config.toml
n_kv_head = 2
norm_place = "pre"
norm_eps = 1e-05
rope_base = 10000.0
rope_fraction = 1.0
init = "trunc"
beta1 = 0.95
weight_decay = 0.12
Each number is 128 + 32 x the weight over its row's rms, rounded and kept within 0 to 255. Layers, rows and columns count from 0. The size above them is the row's rms in percent of the matrix's.

# layer 3 MLP up, 1024x256, rms 0.105, rows 962-988, columns 0-127
size [104 103 104  99 104  94  97 107  86 101 107 102 104  93  86  88  93  95  95 116  95 104 107 100  93 101 101]
[[134 179 174 110 149 116 114 149 154 102 103 113  91 119 125 136 167 147 150 172 173 160 114 138  77 156 147 115 133 150  56 122  85 123  70 140 130 108  67 117 137 125  75  63 158 118 135 132 137 140 212 121 117 118 106 114 152 147 102 147 206 131 173 130 142  92 129  57 109 198 154 120  99 143 140 126 164  65 127 133 130 118 121 128 137 179 140 140  85  91 144 145 114 146 120 138 130 147 189 100 107 155 146 156 154 104 168 148 144 195 171  75 163  66 157 109 113 114 119  71  88  95 137 132 184  97 160 105]
 [ 83  77 136 159 209 129 138  90 106 150 133  77 171 117  64 132  77 117  99 131 136 124 165 126 131 125 160 135 159 120 123 153 123 132 150 112  68 129  97 107 133  99 165 167 184 148 130  90 155 119 135 116 110 149 112 157  96 121 134 185 185 143 147 137 109 109  85  92 115 130  93 104  49 131 141  68 128 125 165 173 117 127 129 168 110  91  98  72 128 124 169 129 110 108 140 139 128 107 109 151 164 148 206 117 138 161  76 157  80 159 170 173 132 106 157 132 133 205 146 113 172 151 159 175 138 116 177 168]
 [135 132  88  96 124 140 225  69 137 138 160 180 104 117 126 148 124 138 124 117  75  80  79 103 132  54 143 130 161  85 113  94 138 199 106 120 186  99 118 131 129 101 176 139  98 184 210 110  93 140 136 170 149  67 157 124  94 163 161 169 121 127 119 138 166 134 131 119 146 126 209 164 102 142 103 117 156 128 138 163 137  77  66 118 169 112 115 122 129 135 154 156 138  89  96 142 140 133 136  99 177 134  94 140 139 127 124 170 147 134 121  70 139 142  72 128 166 134 163 176  83 119 156  45 155 163  99 112]
 [ 93 153 125 179 112 103 139 100 150 162 153 175 160  73 149 139 107 137 127 115 126  54 123 186 154 153 105  54  79 116 139 119 106 136 170 126 172  52 130 173 111  95 207 117 123 115 130 179  92 129 137  87 147 144 173  99  77  68  86 119 138 130 210 133  88  80 105  66 170 178  94 184 106 162  96 126 162 127  56 112 112 135 103 130  77 121 168 120 139 124  82 175 101 128 125 134 121 124  82  96 138 155 148 123 133 139 151 152 111 141 125 138 165  92 160  99 148 123 161 163 138 149 141 236  95 203 148 101]
 [143 135 123 128 201  72 208 115 164 142 103 135 146  85 138 116 163 126 107  72  91 136  98  71 112 135 137  79 138 118 140 171 136 101 145  96 126 132  78 147 194  98 142 116  79 143 120  98  74 142 140 168  99 129 153 125 104 119  94  87  63 134 181 106 114 125 156  85 127 149 154 157  95 126 138 149  59 119  97 132  93 129  86 182 122 141  93 131 121  93  99 182 103  47 126 117  82 156 155  88 169 134 167 162 156 156 183 126 137 162 117 122 112 131 164 166 129 120 123 119 128 116 136 141 144 104 100 105]
 [148  92 102 156  92 140 154  97 169 151 143 134  85 108  87 109 113  77 165 124 155 185 118 105 125 112 126 141 105 142 112 164  59 118 100 115 145 160  95 146 174 120 102 131 151 154 158 128 136 120  71 151 163  74 189 151 117 148 136 170 118 171 127 134 100 122  91 113 136 158  82 161 143 140 141  89 150 184 112 175 142 131 171 147 156 209 104 103 171 158 136 173  99  90  94 102  95 113 136 164 169  84 185  92 122 184 135  90 138  98 144 141 102 110 140 185 159 141 154  74 126 141 127 102 113 117 112 176]
 [139 137 107 126 114 171 130  94 153 106 135  87  54 183 153 177  78 174 125  80 131 119 137 137 119 108 132 140 125 180 114 135  63 156  87  72 164  98 127 134 156 109  87 111 127 104 131  87 159  99 141 145  79 130 153  92  90 131 120 115 171 130 130 179 144 100 144  99 117 159 140 131 158 163 144  94  94 114  94 159 133 149 156 118  90 129 130 124 139 110 165 155 105 103 155 158  82 123  53 136  37 129 114 163  76 169 155  99  97 135 149 113 164 107 121 121 146 126 131 118 157 121 125 125 130 124 136  94]
 [105 115 120  76 103 148 177 119  89  87 116 125 146 150 192 158 162 123 146 120  95 111 162 134 154 128  89 133 125  82 158  63 102 136 153  99 124 128 112  83 162  83 161  86  93 152 162 113  78 128 155 135 193 184  48 124 138 121  91  78  94 104 155 172 158 106 140 206 162  74 121  93 117 152 127 116 184  98 125 155 167 115 101 112 161 123 122  62 108 106  83 156  76 135 184 104 181 111 125 131 111 128 150  92 122 184  77  98  84 126 113 131 138 113 149 144 115  99  88 108 159 160  90 200 165 136 140 146]
 [ 99 200 166 149  90 138 176 157 118 148 163 132 100 155 129  79  91  61  69 100 114 127 124 142  68 110  59 121 129 174 117  95 104  77 156 189  96 123 190 136  97 195 126 110  89 180 107 143 101 134 108 101 145 153 151 155  72  96 126 144 134 171  61 155 107 185 104 140 124 107  98  97 129 133 139  99 147 163  88 180 123 155 190  53 104 170  64 140 191  98  90 169  98 127 141 189  92 155 130 158 146 165 160 149 146 135 177 123 168 100 122  73 150  69 142 124 103 121 179  80 137 124 106 206 142 133  96 122]
 [ 92 116 170 147 169  60 165  97 144 176 100 202 185 148  80 102 137 139 125  96 183 109 156 107  84  74  91  60  96 119 113 152 136 135 124 222 118 142  79 141 141 105 166  79 113 144 126 124 136 127 151  84 161 135 106 106  89 155 173 127 161 171 166 132 114  89 144 175 147 148  88 114 121 114 124 177 167 161 152 100 146 134 186 149  88 115 141 134  49  96 113 104 186 121  81 124 205 189  63 143 178  84 121 131 174 170 150  88 167 139 183 179 111 120 155 142 122 118 131 173  64 134 119 115  34 111  79 117]
 [176 166  84  76  92  88 165 110  86 119 192 121 112 114  86 165 141 124 164 130 149 143  83 133 132 147 147 105 156 148 161 183 136 162 126 133 125 163 121 117 124 165 133  63 141 119 142  92 137 111 119 158 160 139  88 146 150 139 179 135 198 139 104 108 152 158 149 107 174 133 168 104 121  99 124  90 103  70  93 149 143 117  88 110 117  72 150 125 133  88 129 187 113 106 100  94 113 139 162 141  75 115 117 135 154 148  84  61 116 173 131 126  89 121  70  82 126 143 128 106 140 102 108  99 118 135 157 126]
 [122 126  97  79 159 151 112 188 124 152 217 150 152  96 106 135  68  98 134  60 157 142 123 141 145 150 151 110 138 133 110 140 114 140 106 127 120 112 129  76 166 126 129 104 106 132 129  82 131 145  59 136  90 124 177 128 164 225  82 117 162 194 156 211 107 120 107  97 129 138 101 108 129  96 142 130 130 115 162 149  83 109 127 188 102  88  68 164 140 140 169 129  93  52 136 160  62 113 180 161 117 139 126 157 156 130 151 210 148 106  75 143  80 126 132 135  68 125  91 137 138  57 109 131 133 185 204 100]
 [ 45  84 142 155  84 149 116 126 152 119 108 127 157 124 123 107 177 131 123 163 108 136 109 119 146 120  75 158 159  53 109 141 140  86 106 101 189 129 100 130  64 102 106 192 151 170 121 166  96 130  73 158 154 157 137 108 134  81  75 162 166 143 116 132 138 145 150 183 175  89 145 113  90 212 101 102 136 119 156 114  91 142 122 161 111 100  86 116 103  92 123 107 133  85 109 163  76 108 137 106 147 128 136  99 157 111 131 142 158  77 176 147 159 130  68 126 150 141 125  93 157 122 191 153 119 127  98  61]
 [ 73 124 133 206 142 133 148 161 193 107 120 139  97 147 154 120 113 133 125 144 107 180 104  57  66 133 144 158 140 139 124 145 135 139 125 112  48 154 146 127 138 128 121 106 142 132 192 119 112 157 112 122 174 147 110 130 148  59 132  87 144 156 140 107 109 124 126 144 128 111 130 128 160  79 175 117 104 168 114 110 194 143 147 144 136 184 138 118  96 120 113 150 145 113 134 140  70 105 151 135 126  89  68 155 136  60 129 150  73  76 196  87 174 122 139 130  26 170  94 155 205 152 164 107 180 103 147 113]
 [ 82 148 175 128 162 114  96 102 148 129 162 158 100 120 104 145 142 131 168 126 100 160 125  95 174 118 134  89  75 107 113 101 129 144  90 104 139 164 119 100 112  86  99 131 119 138 239  91 131 165 149  98  89 106 161 162 124  65  64  97 178 193 139 130 159 104 110  84 118 152 166 122 145 135 104 138 180 127 150 116 196 153 153 105  83 118  83 151 187 163 138 126  70  90 133 131 127 163 116 150 124 183 124 156  86  82 148 123  95 128 107 119 130 114 133 200 171 131  82 156 130  97 112  84 194 183 154 120]
 [ 60 144 102 124 110 148 180 115 122 106 210 172 120 127 142 144 183  96 118  87 100 196 158 115 105 127 147  96 142  92  90 111  27  57 162 170 138  97  81 127  85 135 117 117 171 128 135 131  92 119  88 117 108  93 106 145 149 134  84 143 208 126 158 140  89 117 158 151 172 137 113 153 160 106 103  80  89 126 149 105 130  78 113 171 114  94 106 108 108 150  88 152 113  79 152 134  84 117  69 163 129 162 161  78 138 145 162 137 162 102 131 120 155 143 149 142 146 156  82  84 141 170 106 105 129 184 168  79]
 [ 99 130 100 150 127 149 116 116 107  76 187 146 100 197 120  97 162 155 133 127 134 190 116 160 116 128 101  71 133 138 139 140 138 102 149 116 101 125 135 145 150  78 125  86  75  53 142 121  95 135  69 152  98 144 147 149 143 170 162  73 131 115 132 165  80 118 180 153 145 106 146 110 116 150 173 128 129 122 118 170 134 104  96 153 131 140 109 120 143 147 131 119 140 209 146 169  67 126 157  90 177  41 122 108 106  61 123 127 123 141 108 162 184 175 157  67 132 107 116 146 168 118 173 134 117 137 162 121]
 [110 108  68 156 120 146 139 119 135 130 165 146  70  96  95  86 162 139  81 113 178 131 169 105 122  96 155  69 103 147 169 116  58 100 128 122 123  93 141 106 124  97 140 119 159 169  63 101 151 109 102 135  56 102 124 108  91 173 121  75 154 132 131 160 194 162  62 133 176 166 179 139 203  71 144 133 114 122 134 143 112 107 121  73 144 184 124  81 132  89 122 117 152 138 117 158  68 137 125 138  44 143 166 157 142 145 159 117 116 143 145 145 102 118 179 115 102 123  86 105 105  86 120 121 117 121 121 115]
 [126 106 165 156  54 152 163 148 102 129 145 187 138  93 163 132  13  94  88 153 136 162 189 154 158  56 141 116 130 164  95 130 149 125 116 117  98 141 106 162 108  89 130 149 149 107 128 115 148 114 151 115  94 180  92 159 145 135 115 127 109 147 125 169 104  84 122 106 109 105 110 105 133 104  71 158  65  50 119 142 105 147  70 141  83 126 150 125  55 150  49 135 137 202 120  94 135 126 172 163 135 171 167 148 103 146 142 144 119  73 218 184 105 160 147  97 193 172 163  66 137 157 117 114 128 109  80 140]
 [ 89 141 173 136 142 146  85 127  96 154 119  87 134 129 150 101 142  65  91 102  76 192 132 140  94  86 102 111 105 152 169 130 119  85  77  55 100  87 109 116 179 148 172 143 135 111  93 108 105 132 100 132 131 121 171 115 163 111 151 126 117 168  97  77  81 157 115 135 144 125 170  92  96 150 175 125 115 147 140 124 154 143 105  90 159 131  99 150 113 169 131 173 143 156 147 155  88 156  93 146 144 180 153 193 176 116 129 151 127 147  95 117 101  97 152 145 150 133 159 128 186 162 111 174 132 134 139  72]
 [196 116 192  90 103 178 117  97 137 153 158 163  88 140  65 139  62 125  90 116 173 110 108  96  85 155 105 148 119 119 129 124 130 127 176 123 151 155 155  77 115 140 157  92 172  73 169 134 172  67 160  60 115 106  62 162  79 124 114 165 106 115 104 109 107 121  87  49 157 127 126 161 137 108 160 114 157 126 144 156 175 105 131 101 152 134 215 117 196 124 154 180 105 105 129  79 109 119 169 156 103 180 147 157 135 166 107  76 144 157  90 127 122 105 120 150 126 144  73  93 112 166 116 116 155 113  53 147]
 [175  86 162 131 108  82 121 102  62  98 135 121 143 147 117 111 125 107 135 133 158 114 152 144 139 128 103 134 127  91  69 160 124 146 186 148 115  79 174 136 156 118 134 134 145 128 115 108  90 102  71 112 182 129 133 116  97 144 123 170 148  99 112  51 142 148 136 119 184 148 113 142 195  85 155  30 154 121 132 168 129 125  58  82 128 138  96 131  97 152  90  73 121 146  86  32 107 134 158 141 121 142  90 131 154 167 127 142 112 134 180 151 150  97 153 144 141 146 145 137 167 110 120 168 149 169  65  93]
 [137  98 147 165 103  99  99 134 155 189 112 149 158  76 149 167 121 146 176 131 203 113 191 158 133 128 120  82 119 122 117 165 134  76 166 137 120 182 175  81 164  74  90  93 160 133 135 140 104 109  54 148 122 161 149 150 101 169 164 160 111  83 191  90 148 125 166 143 138 126 143 162 186 152  84 175 127  94 189 156  88 145 113 120 132 145 114  84 206 118 131 155 196 109  99 149 110 175  72 130 137 159 110 202 101 169 123 117 136 134 111 105 114 135 173 178  99  68 154 165 149 132  95 170 135 148 152 119]
 [ 50 101 108 134 100 180 126 138 148 141 110 128  84 155 110 103  73 140 133  99 163 125 143 118 106 140 123 136 130  91 131  45 125 110 144 227  87  81  92  91 168 104 202 135 134 160 156 118 149 112 124 170 141  85 205  99 133 136 131 150 112 143  90 151 121  94  51  75  51 115 149 131 143 132 108 145 145 146 109 113  96 147 158 101 150 158 179 121 120  92  85  79  91 127 139 133 115 163 159  99 159  72  87 129 137 143 101 203 108 158 126 170 109 121 154 120 141 138  85  83 124  60 115 170 144 160 137 144]
 [138 108 153 163 136 140 135 100 154 124 180  98  94 135 128 151 126  54 114 146 119 135 140 110 145  96 156 127 133 166  79  87 130 186 141 138 122 171 107 143 101 167 148 149  76 123 124  88 161 140 144 125 151 118 107 105  72  81 142 147 130 103 138 101 180 139 126  76 112 126 132 113 129 205 146 143 108 110 145 135 213 147 132 161 188 147 162 124 118 108 102 103 147 105  90 135 153 115 153 124 140 146 187 158  71 121 169 127 201 112 144 129  92 154 107  89  63 105 100  52 122 173  77 111 157 123 110  88]
 [112  96 182 173 159 115 159 124 178 108 121  90 141  91 142 107 190 149 112 178 210 140 140 131 109 131 152 119 110 152 179 136 155  74 126  78 112 194 144 144 175 171 130 112 144 101 144 183 135 110 162 173 130 149  79 184 171  98 188 126 205 135 147 156  93 137 113 128 104 156 158  89 123 171 140 110  96 132 100 115 132 178  98 152 125 140 128 139  64 169 128 127 123 116  95 111 152 118 161 139 106 156  71 129 175 129 139 141  93 166  73 148  54 131  68 138  71 146 162 120 134 153 152 145 117 100 129 101]
 [123 125 170 111 103 120 132 107  86 151 124 104 169  88  49 167 115  76  82 114  99 215 168 142 120 151 172 198 115 117 132 148  93 126  99 172 132 156 140  88 151 108 128 129  83 103 129 146 125 137 139  95 108 178 127 126 131 145 156 141 103  87 141 169 145 149 175 132 188 103 105  85  62 127 142 189 182 134 106 133 119 140 175  86 137  88 104  77 225 133 153 211 188  88 108 123 113 125 123  94 173 114 147 124 139 116 131 135 124 140 130 126 100  93 114 169 125 102 147  61 131 168 104 137  66 121 156 146]]
# layer 3 MLP down (transposed), 1024x256, rms 0.103, rows 962-988, columns 0-127
size [106 104 106  98 106  97  96 100  99 110 108 106 103  88  93 103 103  99  96  96  97  98 102 104  94 100 104]
[[ 97 158 123  68 123 114 170 181 189  86 157 125 122 116 124 155 158  83 126 103 145 144 159 104 124 156 175 126 100 154  86 163  99  88 156 131 108 191 112 120 127  60 131  75 105 102 153 108 156 162 116  91 111  90 106 127 136  98 126 201 106 132 118 140 138 130 154 110 110 144 136  80 130 154  67  91 125  90 149 160  97 103 110 129 145 134 138 129 147 120 135 197  70 161 151 156 129 110  54 186  88 164 137 111 140 145  77 158 132 125 195 119 171  98  92  91 225 174 101  99 185 133 133 136 146 100 121 112]
 [ 88  93 129  93 133 105 136  96 170 174 180 157 129 132 163 138 158 104  92  69  95 209 149 113 159 125 118 127 163 147 124 214  93 166 109 137 141  86 109 128  56  93 143 124 102 128 125 107 125  80 163 140 159 127 141 122 112 179  88 160 120 126 106 184 151 140 136 140  67 101 146 123 143 147 147 156 129 152  90 158 132 185 137 161 126 152 124 122 115 138 108 135 125 148 131 131 158 127 134 152 153 159 131  99 137 186 164  54  81  72  74  58 101 105 142 117 108  92 156 177 139 143 130  91 129 124 147 136]
 [ 94 137 186 113 116  85 149  96 163 123  70 221 112 148 132 160  85 183 156 123 119  72  66 124 153 116 168 127 135 166  88 114 140 143 170 153 168 106 139 155 112 122 187 173 137 102 108 137 153 113 131  95 109 175  89 100  91 159 138  81 139 139 126  71 135  52 126 109  64 139 192  98 136 101 137 106 121 157 144 106 133 143 148 157 115 155 123 182 162 152 165 131 137 159  53 104 120 133 183 129 107 130 135 144  97 132 161  87 155 146 127 117 194  79  89 181 108 128 123 110  99 139 169 129 179 179 172 119]
 [ 97 150 108 146 129 107 124 108 129 126 157 116 154  49  97 193 140 103 100 138 140 102 115 170 108 191 140  90 117 105  96 162 122 217  77 119 152  98 139 147 110 116 118 110  43 100  98 159  91 111 126  80 172 203 195 156 149 144 177 100  84 141 122 131 132  87 100 113 129 141 205 122 102 132 142 106 127 124  65 176 107 154 151 139  94 123 151  76  65 132 144  62  98 166  83 144  92 166  93 121 131 105 157 152 101 145 143  85  75 117 173 101 166 172 123  78 119 140 115 151 101 116 150 145 150  85 155 165]
 [121 161  86  91  69 117 134 192  92 167 102 139 168 130 150 123 119 160 145 138 102 118  91 108 115 142 109  79 122 143 115 209 157 115  82  90  69 139 136 164  78  98  87 129 129 142 116 140 141 131 140 135 120 139 108 110  87 158 149 142 157 179 151 109 100 150 101 102 153  67 136 116 120 108 156 129 101 121 150 132 189 130 152 109 126 172 101 117 127 141 102 109  66 179 140  98 146 143 157 132 115 140  36  75 166 124 130 162  87 137 130 188 171 178  89 205 133 132  80 172 156 132 123  78 138 168  84 103]
 [123 137 164 154 128  72 142 147  52 216 115  63 159 169  62 126 109 126  93 106 143 116 131 119 111 114 125 195  68  76 143 118 125 102 107 141  96 114 183 101  93 160 104 121 121 113 102 101 191 140 181  86 151 151 146 134 155 136 138  79 128  92 110 138  76 105 138 141 176 125 110 150  72  84 133  94 132 111  88  92  61 151 140  90  93  81 153 111  65 160 146 110 180 128 132  54  56 110 127 133 185 134 127 155 129 193 152 154 156 117  72 126 146 127  97 128 128 141 117 155  98 159 133 134  81 153 162  80]
 [102  95 112  90 115 137 121 144 132 117 122 120 153 119 147 181 159 142 130 132 124 149 144 137 141 154  89 155 162 115  76 109  87 154  59 167 105 149  68 164 153 165 152 141 157  77 150 150 177 125  82 134  72 134 122 184 141 101 159 234  99 145  90 153 108 128 165  75 200 197 102 140 148 157 136 175 118  66 145  94 123 118 150 161  79 100 129 133 141 114 137 171 167 136 152 111 121 197 141 148 150 189 139 152  88 131  78 104 102 147 167 114 105 114 168 130 129 161 102 133 111 111 117 137 191 151 188 143]
 [158  99  89 141 115 147 116 161 148 173 129 184 177 201 148 174  81  96 131 113 141 150  97 184 118 150  90 137 125 138 145 125 129 144 155  98 130 134 173 142 106  64  93 119 125  88 129 147 211 166 101 103 104  72 144 102 152 131 113 122 132 114 132 113 130 159  64 122 150 124 150 147 142 150 110 121  60 146 140 139  68 177  98 189 127 144 137 141 112 187 136 142 140 112 165 114 170 115 109 105  93  96  82 133 158  76 113 143  87 137  56 141 120 149 171 110 147 158 131  96 104  89 115 101  99 138 156 127]
 [129  77  92 118 183 102 104 110 109 116 168 141 150  88 126 111 120 116 173  50 119  91 128 133  99 144 147 132 120  78 172 147 145 138 117 121 163 107 126 179 143 112 146 163 145 104  77  85 156 111 102 132 110  76 107 181 178 111 109 129 132 112 167  99 148 133 177  78  98 128 113 100 202 121 123 165 145 116 140  85 114 207 146 105  74 153 156 171  62 164 183 165 112 191 124  68 118  88 117 139 123  79  95 128 124  87 120  86 154  99 130 163 167 152 113  56 148 152 109 140 165  91 103  84 120 145 163 144]
 [108 108 122 144 117 142 130  66 148 139 178 111 164 153 168 167 135 110  84 121 202 117 171  73 161 132  83 137 140 104 124 124 139 118 126 122 100 130 152 196 122 116 212 103  82  91 100 148  79 151 143 167 149 105 110  96 103 153 171 155  80 133  95 142 127 143 148  93 111 130 142 113 129 125 133 176 117 166  48  93 115  59 152  91 143  98 160 143 158  77 112  80 131 115 175 118 183 132 150 107 114 164  68 130 141 134 164 119 187 130  59 114 155 144 189 155 129 165 117 104  92 141 138 104 108  98 121 136]
 [161 151 108 113 155 138 113  47  67 103 132 123 171  92 168 151  86  82 115 128  79 165 145 199 115 113 128 104 155  84 106 178 125 204 137 151 106  90  47 113 126 189 125 118  86 133 167 124  98 190 108 188 109 161 154  58 120 128 126  81 122 131 109 171 108 115 129 125 103  90 143 102 156  75 138 125 139 142 128  85 161  86  81  53 134 180  90 171 162 106 120  75 143 156 150 101 129 113 130 129 130 128 136 125 102  89 100 172 133 124 164 181 128 126 172 133 149 109 152 134 143 139 173 131 122 106 120 149]
 [150  89 124 110 153 190 133 106 101 114 124 124 158 135 107 213  93 106 134 137 106 153 121 151  81 158  98 149 161 113 144  99 137 140 150 130  90 123 101  86 125 200 134 101  70 173 103  71 130 107 128 177 134 127 133  91 129 125 176 159  96  73 120 186 123  63 145 123 149 123 158  86 154 108 144 138 130 130 106  15  73 135 118 174 109 129  89  79 158 127 131 131 111 172 129  74  85 167 137 122 133 118  89 169 125 159  98  93  99  99 101 167 116 141 176 127  44 111 138 149 109 120 153 114  96 107  99 192]
 [ 90  82  92 105 103 143 127  78 119 145 119 172 140 132 106 130 148 185 139 119 150 133 118 156 143 131  72 145 118 112  83 167 178  92 119 103 101 141  91 128 156  99 104 193 138 138 132  57 157 107 173 138 141  70 133 134 130 126  59  88 138 125  23 124 127 101 162 172 123 148 127 187 115 149 105  79 125 136  99  99 126 139 135  95 105 133 194 121 108 179  99  32 115 149 110 113 164 107 182  97  71 100 150  85 106 145 103  73 191 140  89 120 122 122 185 150 131 144 139  94 160 149 127 143 106 148  82 175]
 [180 102 104  77  98 156 161 120 129 154 203 113 109 104  89 137  82 164 117 192 129  72 139 191 193 116 133 163 112 117  77 147 129 154 167 139 176 104  54 123 153 203  87 109  98 161 111 112 179  93 210 124  77 112 149 109 132 130  96 142 115 118  90 179 119 136 159  67 165 136 109 204 141 133 107 151 106  92 117 100  95 123 139 144 110  69 193 125  94  69 124 156 169 128 123 131 178 137  87 147 117  96 125 124 130 219 101 157 128 145  89 109 105 146 105 116 109 144 179 109  52 140  90 131 159 138 129 138]
 [157 128 120 110 137 137 106 121  79  90 125 107  86 118 127 146  43 169 179 148  83  95 134 156 143 163 123 154 123  71 115 117 143  94 133 183 130 109 181 150 172 100  91 131 171 123  99 146 134  80 129 123 101 160  87  99 170 151 140 132 119  66 148 163 150 140 167 116 169 128 123 136 140 148 152  99  48 124 188 158 129 118 107 139  83 139  83 142 153 106 113 153  95  89  87 173 127  72  98 117 131  91 108 117 132 109 117 130 153 119 202 101 144  93 145  93 155  70 156  75 128 146 125 156  59 116  97 142]
 [155 107 164 193 188 115 132 173 161 119  80 167 146 144 135 142 214 127 136 101  94 126 101 142 144 166 141 126 145 152  91 160 110  52 119  99 109 116  44 155 139 136 118 150 110 120  57 114 202  76 161 128 139 117  54 125 171  98 135 121 123 161 192 123 119 122 187 198 132 119 188 104 119  89 137 106  86 160 128 152 143 127 137  95 172 136  89 174 133 188 119 141 149 115 107  78 134 136 122 119 134 110  46 127 200 125 135  59 116 129 162 169 164 191 148  98 125 160 166 135 175 100 149 144 153  76  98 156]
 [169 171 143  74 165 108 164 138 151 137  90  63 132  83 104  86 144 173 119 149 171 102  90 115 133  75  85 133 138 128  85 120 143 113 102  28 134 103 168  76  95 163 120 138 177 147  92  84 171  88 173 122 123  77 128 121 149 115 126 213 146 122  77 157 177 165 106 169 125  82  95 118 149 115 135 147 135 106 107 108  84 118 156 118  81  79  82 141 148 102 127 153  64  70  61 117 145 116  53 152 138 206 168 118 150 123 196 146 192 145 142 122 121  85  79 130 131 143 141  88 140 160 116 124 133 162 109  96]
 [241 115 148 136 147  92 140 132 156 227 194 128 118 199 169 160 123 118 156 120 121 127 119 119 106 143 124  97 135 159 153 131 123 130 143 115 153 135  77 142 138 160 104 151  94 119 127 146 160  78 130 145 136 104  56 111 142  78 154 137 156  79 112 176 126 155 161 150 145 165 131 108 135 140 177 154 158 100 157 142 128 120 106 149 137 141 154 144  92 124 125 111 125  76 139 181  93 147 105 135  71 139 148 107 169 175  84 184 154 150 148 101  86 165 130  77 112 143 184 122 107 162 134 148 182 160 147 133]
 [105 142 129 113 210 123 122 118 143 136 182 162 159  88 109 142 186 129 129 112 162 119 112 131 121 133 106 123 116 104  79 167 120  85 121 170 137 207 108 161  79 106 171 155 175 132 154 132 152 148 157 135 121  90 136 104  60  94 104 165 193 153 147 163  94 158  95 142 123 177  90  81 144 162 119  85 159 118 100  92  51 121 133 115 149 168 143 143  94 151  90 140 126 150 135 166 111 148 110 174 112 156  61 132 123 133 114 108 176 169 120 137 108  94 173 152 183 117 184 136 114 148 137 135 108  92 138 158]
 [137 123 120  77 160 154 165  95 163 186 159 101  98  72 173 129 140 121 111 174 148  52 131 134  97 120  76 103 107 115  82 141 189 148 141  92 129 112 187 185 111 106 109 141 117  96 161 144 104 166  99 128 117 101 108 130 111 120 126 130 126 124 117  91 120 138 125 104 161 124 155 123 113 110 145 143 171 144  12 174 121 134 152 125  66  95 136 171 150 124  93 121 110 127  83 180 166 143  79  83 121  92  84 113 170  93 123 165 107 118 137 132 149 123 120 154 115 155 170 154  98 102 140 167 149 153 170 182]
 [ 90 162 135  55 165 132 148 161 108 119  95 102 132 115 110 126 132 143 163 107 103 141 131 126 118 102 157  92 125 137 145 188 194 223 105 115 152 142 123 145 124 120 125 101 115  76  95 124 141 112 181 123 161  99 154 157 113 141 137 108 170 187 149 133 141 140 103 166 137  92 154 120  67 159 142 129  61 142  87 125  90 142 161 198 130 192 174 178  99 126 148 113 138 190  94 123 180 150 172 164  85  53 166 137 113 126  96 109  96 129 123 157 103 114 112 159 120 127  88 135 110  70 185  98 158 140 136 101]
 [ 91 163 194 158  81 128 134 132 137  77 116 161 150  89 163  75 136 111 135 157 160 148 109  97  99 142 128 136 167  97 114 134 152 102  77 141 141 124 158  89 154 228  59 141  96 157 149 221 129  89 151 138  90 122  77 105 125 137 135 109 170 114 108  99 144 124  74 156 148  94 110  79 102 137 135 109  67 110 192 131 140 111 127 135 121 106 138 107 119  93 116  97 122 135 161 161  56 132 190 129 168  89 159 109 147 138 168 143 170 140 133 186  80 178 109 180 137  95  82 102 148 130 113 108 110 149  67  81]
 [ 63 165 158  23  99 126  87 132 122 126 141 129  54 171 147 147 123  85 131 101 191 101 132 140  62 145 118 138  86 153 154 160  89  96  62 140 169  83 116 132 105  78  91 184 117 100 122  92 113  98 127 127 119  91 156 100 102 158 112 112 101 151 181 126 163  96 175 148  80 138 128 139  97 145  92 172 132 195  98 115 170 108 103  60  77 115 130  95 133  52  51 163 148  75  93 133 158 104 120  81 119 112 140 163 141 126 133 176 165 129 163 153 144 104 133 124 107 112 146 125 105 142 154  86 192 165 191 110]
 [ 85 156  77 126 156  83 149 138 124  79 110 138 129 124 108 133 148 108 170 136  68 132 112  76 129 122  82 177 137 120 114 154  94 212 100 125 137 133 183 151 184 118  93 121 156 161 125 181 160 128  97 106  97 137  73 140 181 146 115 182 105 134 125 126 162 176 163  65 133 171 137 113 160 162 111 101 118  83 157 166  53 192 139 126 171 107  56 100 169 106 127 124 134 128 154  90 148 151 119 154 137 218  83 137 133 124 154 115 126  90 149 106  87 139 142 137 115 115 168 173 135  56 173 169 105 108  85  88]
 [165 147 116 107 134 130 154 151 132 123 145 164 160 173 210  78 102 160 103  85 172  66  94 119  77 119 171  87 136 114 138 191 151 130 109 179  89 146 117 101 149 167  99 150 124 133 108 192  83 130 154 155  91 118 136 147  98 152 140 146 141 116 106  82 154 113 136 125 133 149 146 184 128  94 165  80 171 155 115 123 127 141 159 163  86 183  90  81  91 144  97 162 139 173 108 142 113 169 128 111 111 101 199 161 153 119 109 136  53  99 124 131 133 132 144 117 177 141 148  93 115  95 129 115 111  75 106 143]
 [113 117  81 136 166  94  90 124 142 126 129 162  85  85  86 147 132 121 100 140 150  96 151 150 118  97 127 164 151 148 142 202 138 150 184 153 181  68 126 125  89 113 108  90 110 143 154 139  62 165 158 132  92 159 135  99 168 154 108 158 114 105 120 158 132 126 121  99  60  96 162 111 147  92 145  92  44 139 142  93 176  96 139 121 143 132 119 147 182 128  90 137 158 155 159 128 157 143 130  68 135 117  94 159 167 158 153 117 120 146 143 180 160 124 137 118 181 110  96  64 136 159 170 126 153 117  99 174]
 [116 107  93 135 167 145  93  92 191 152  81 131 100  95 102 155 136 138 126 183 167  42 127  66  85  89 135  99 158 122 109 185 148  87 170  75 129 167  66 104  94 150 175 120 142 164  97 129 119 126 210 175 152  63 150 129  93 141  86  69  96 188  81 116 150 130 148 188 134  89 153  61 160  63 136  52 104 115 122  87 142 145 117 166 105  98 132  78 134 137  93 116 143 120 106 119  90 149 127 162 171 178 167  89 171 111 128  59 146  54 176 118  97 144  96 163 164 124 153 118 108 143 148 126 196 149 186 112]]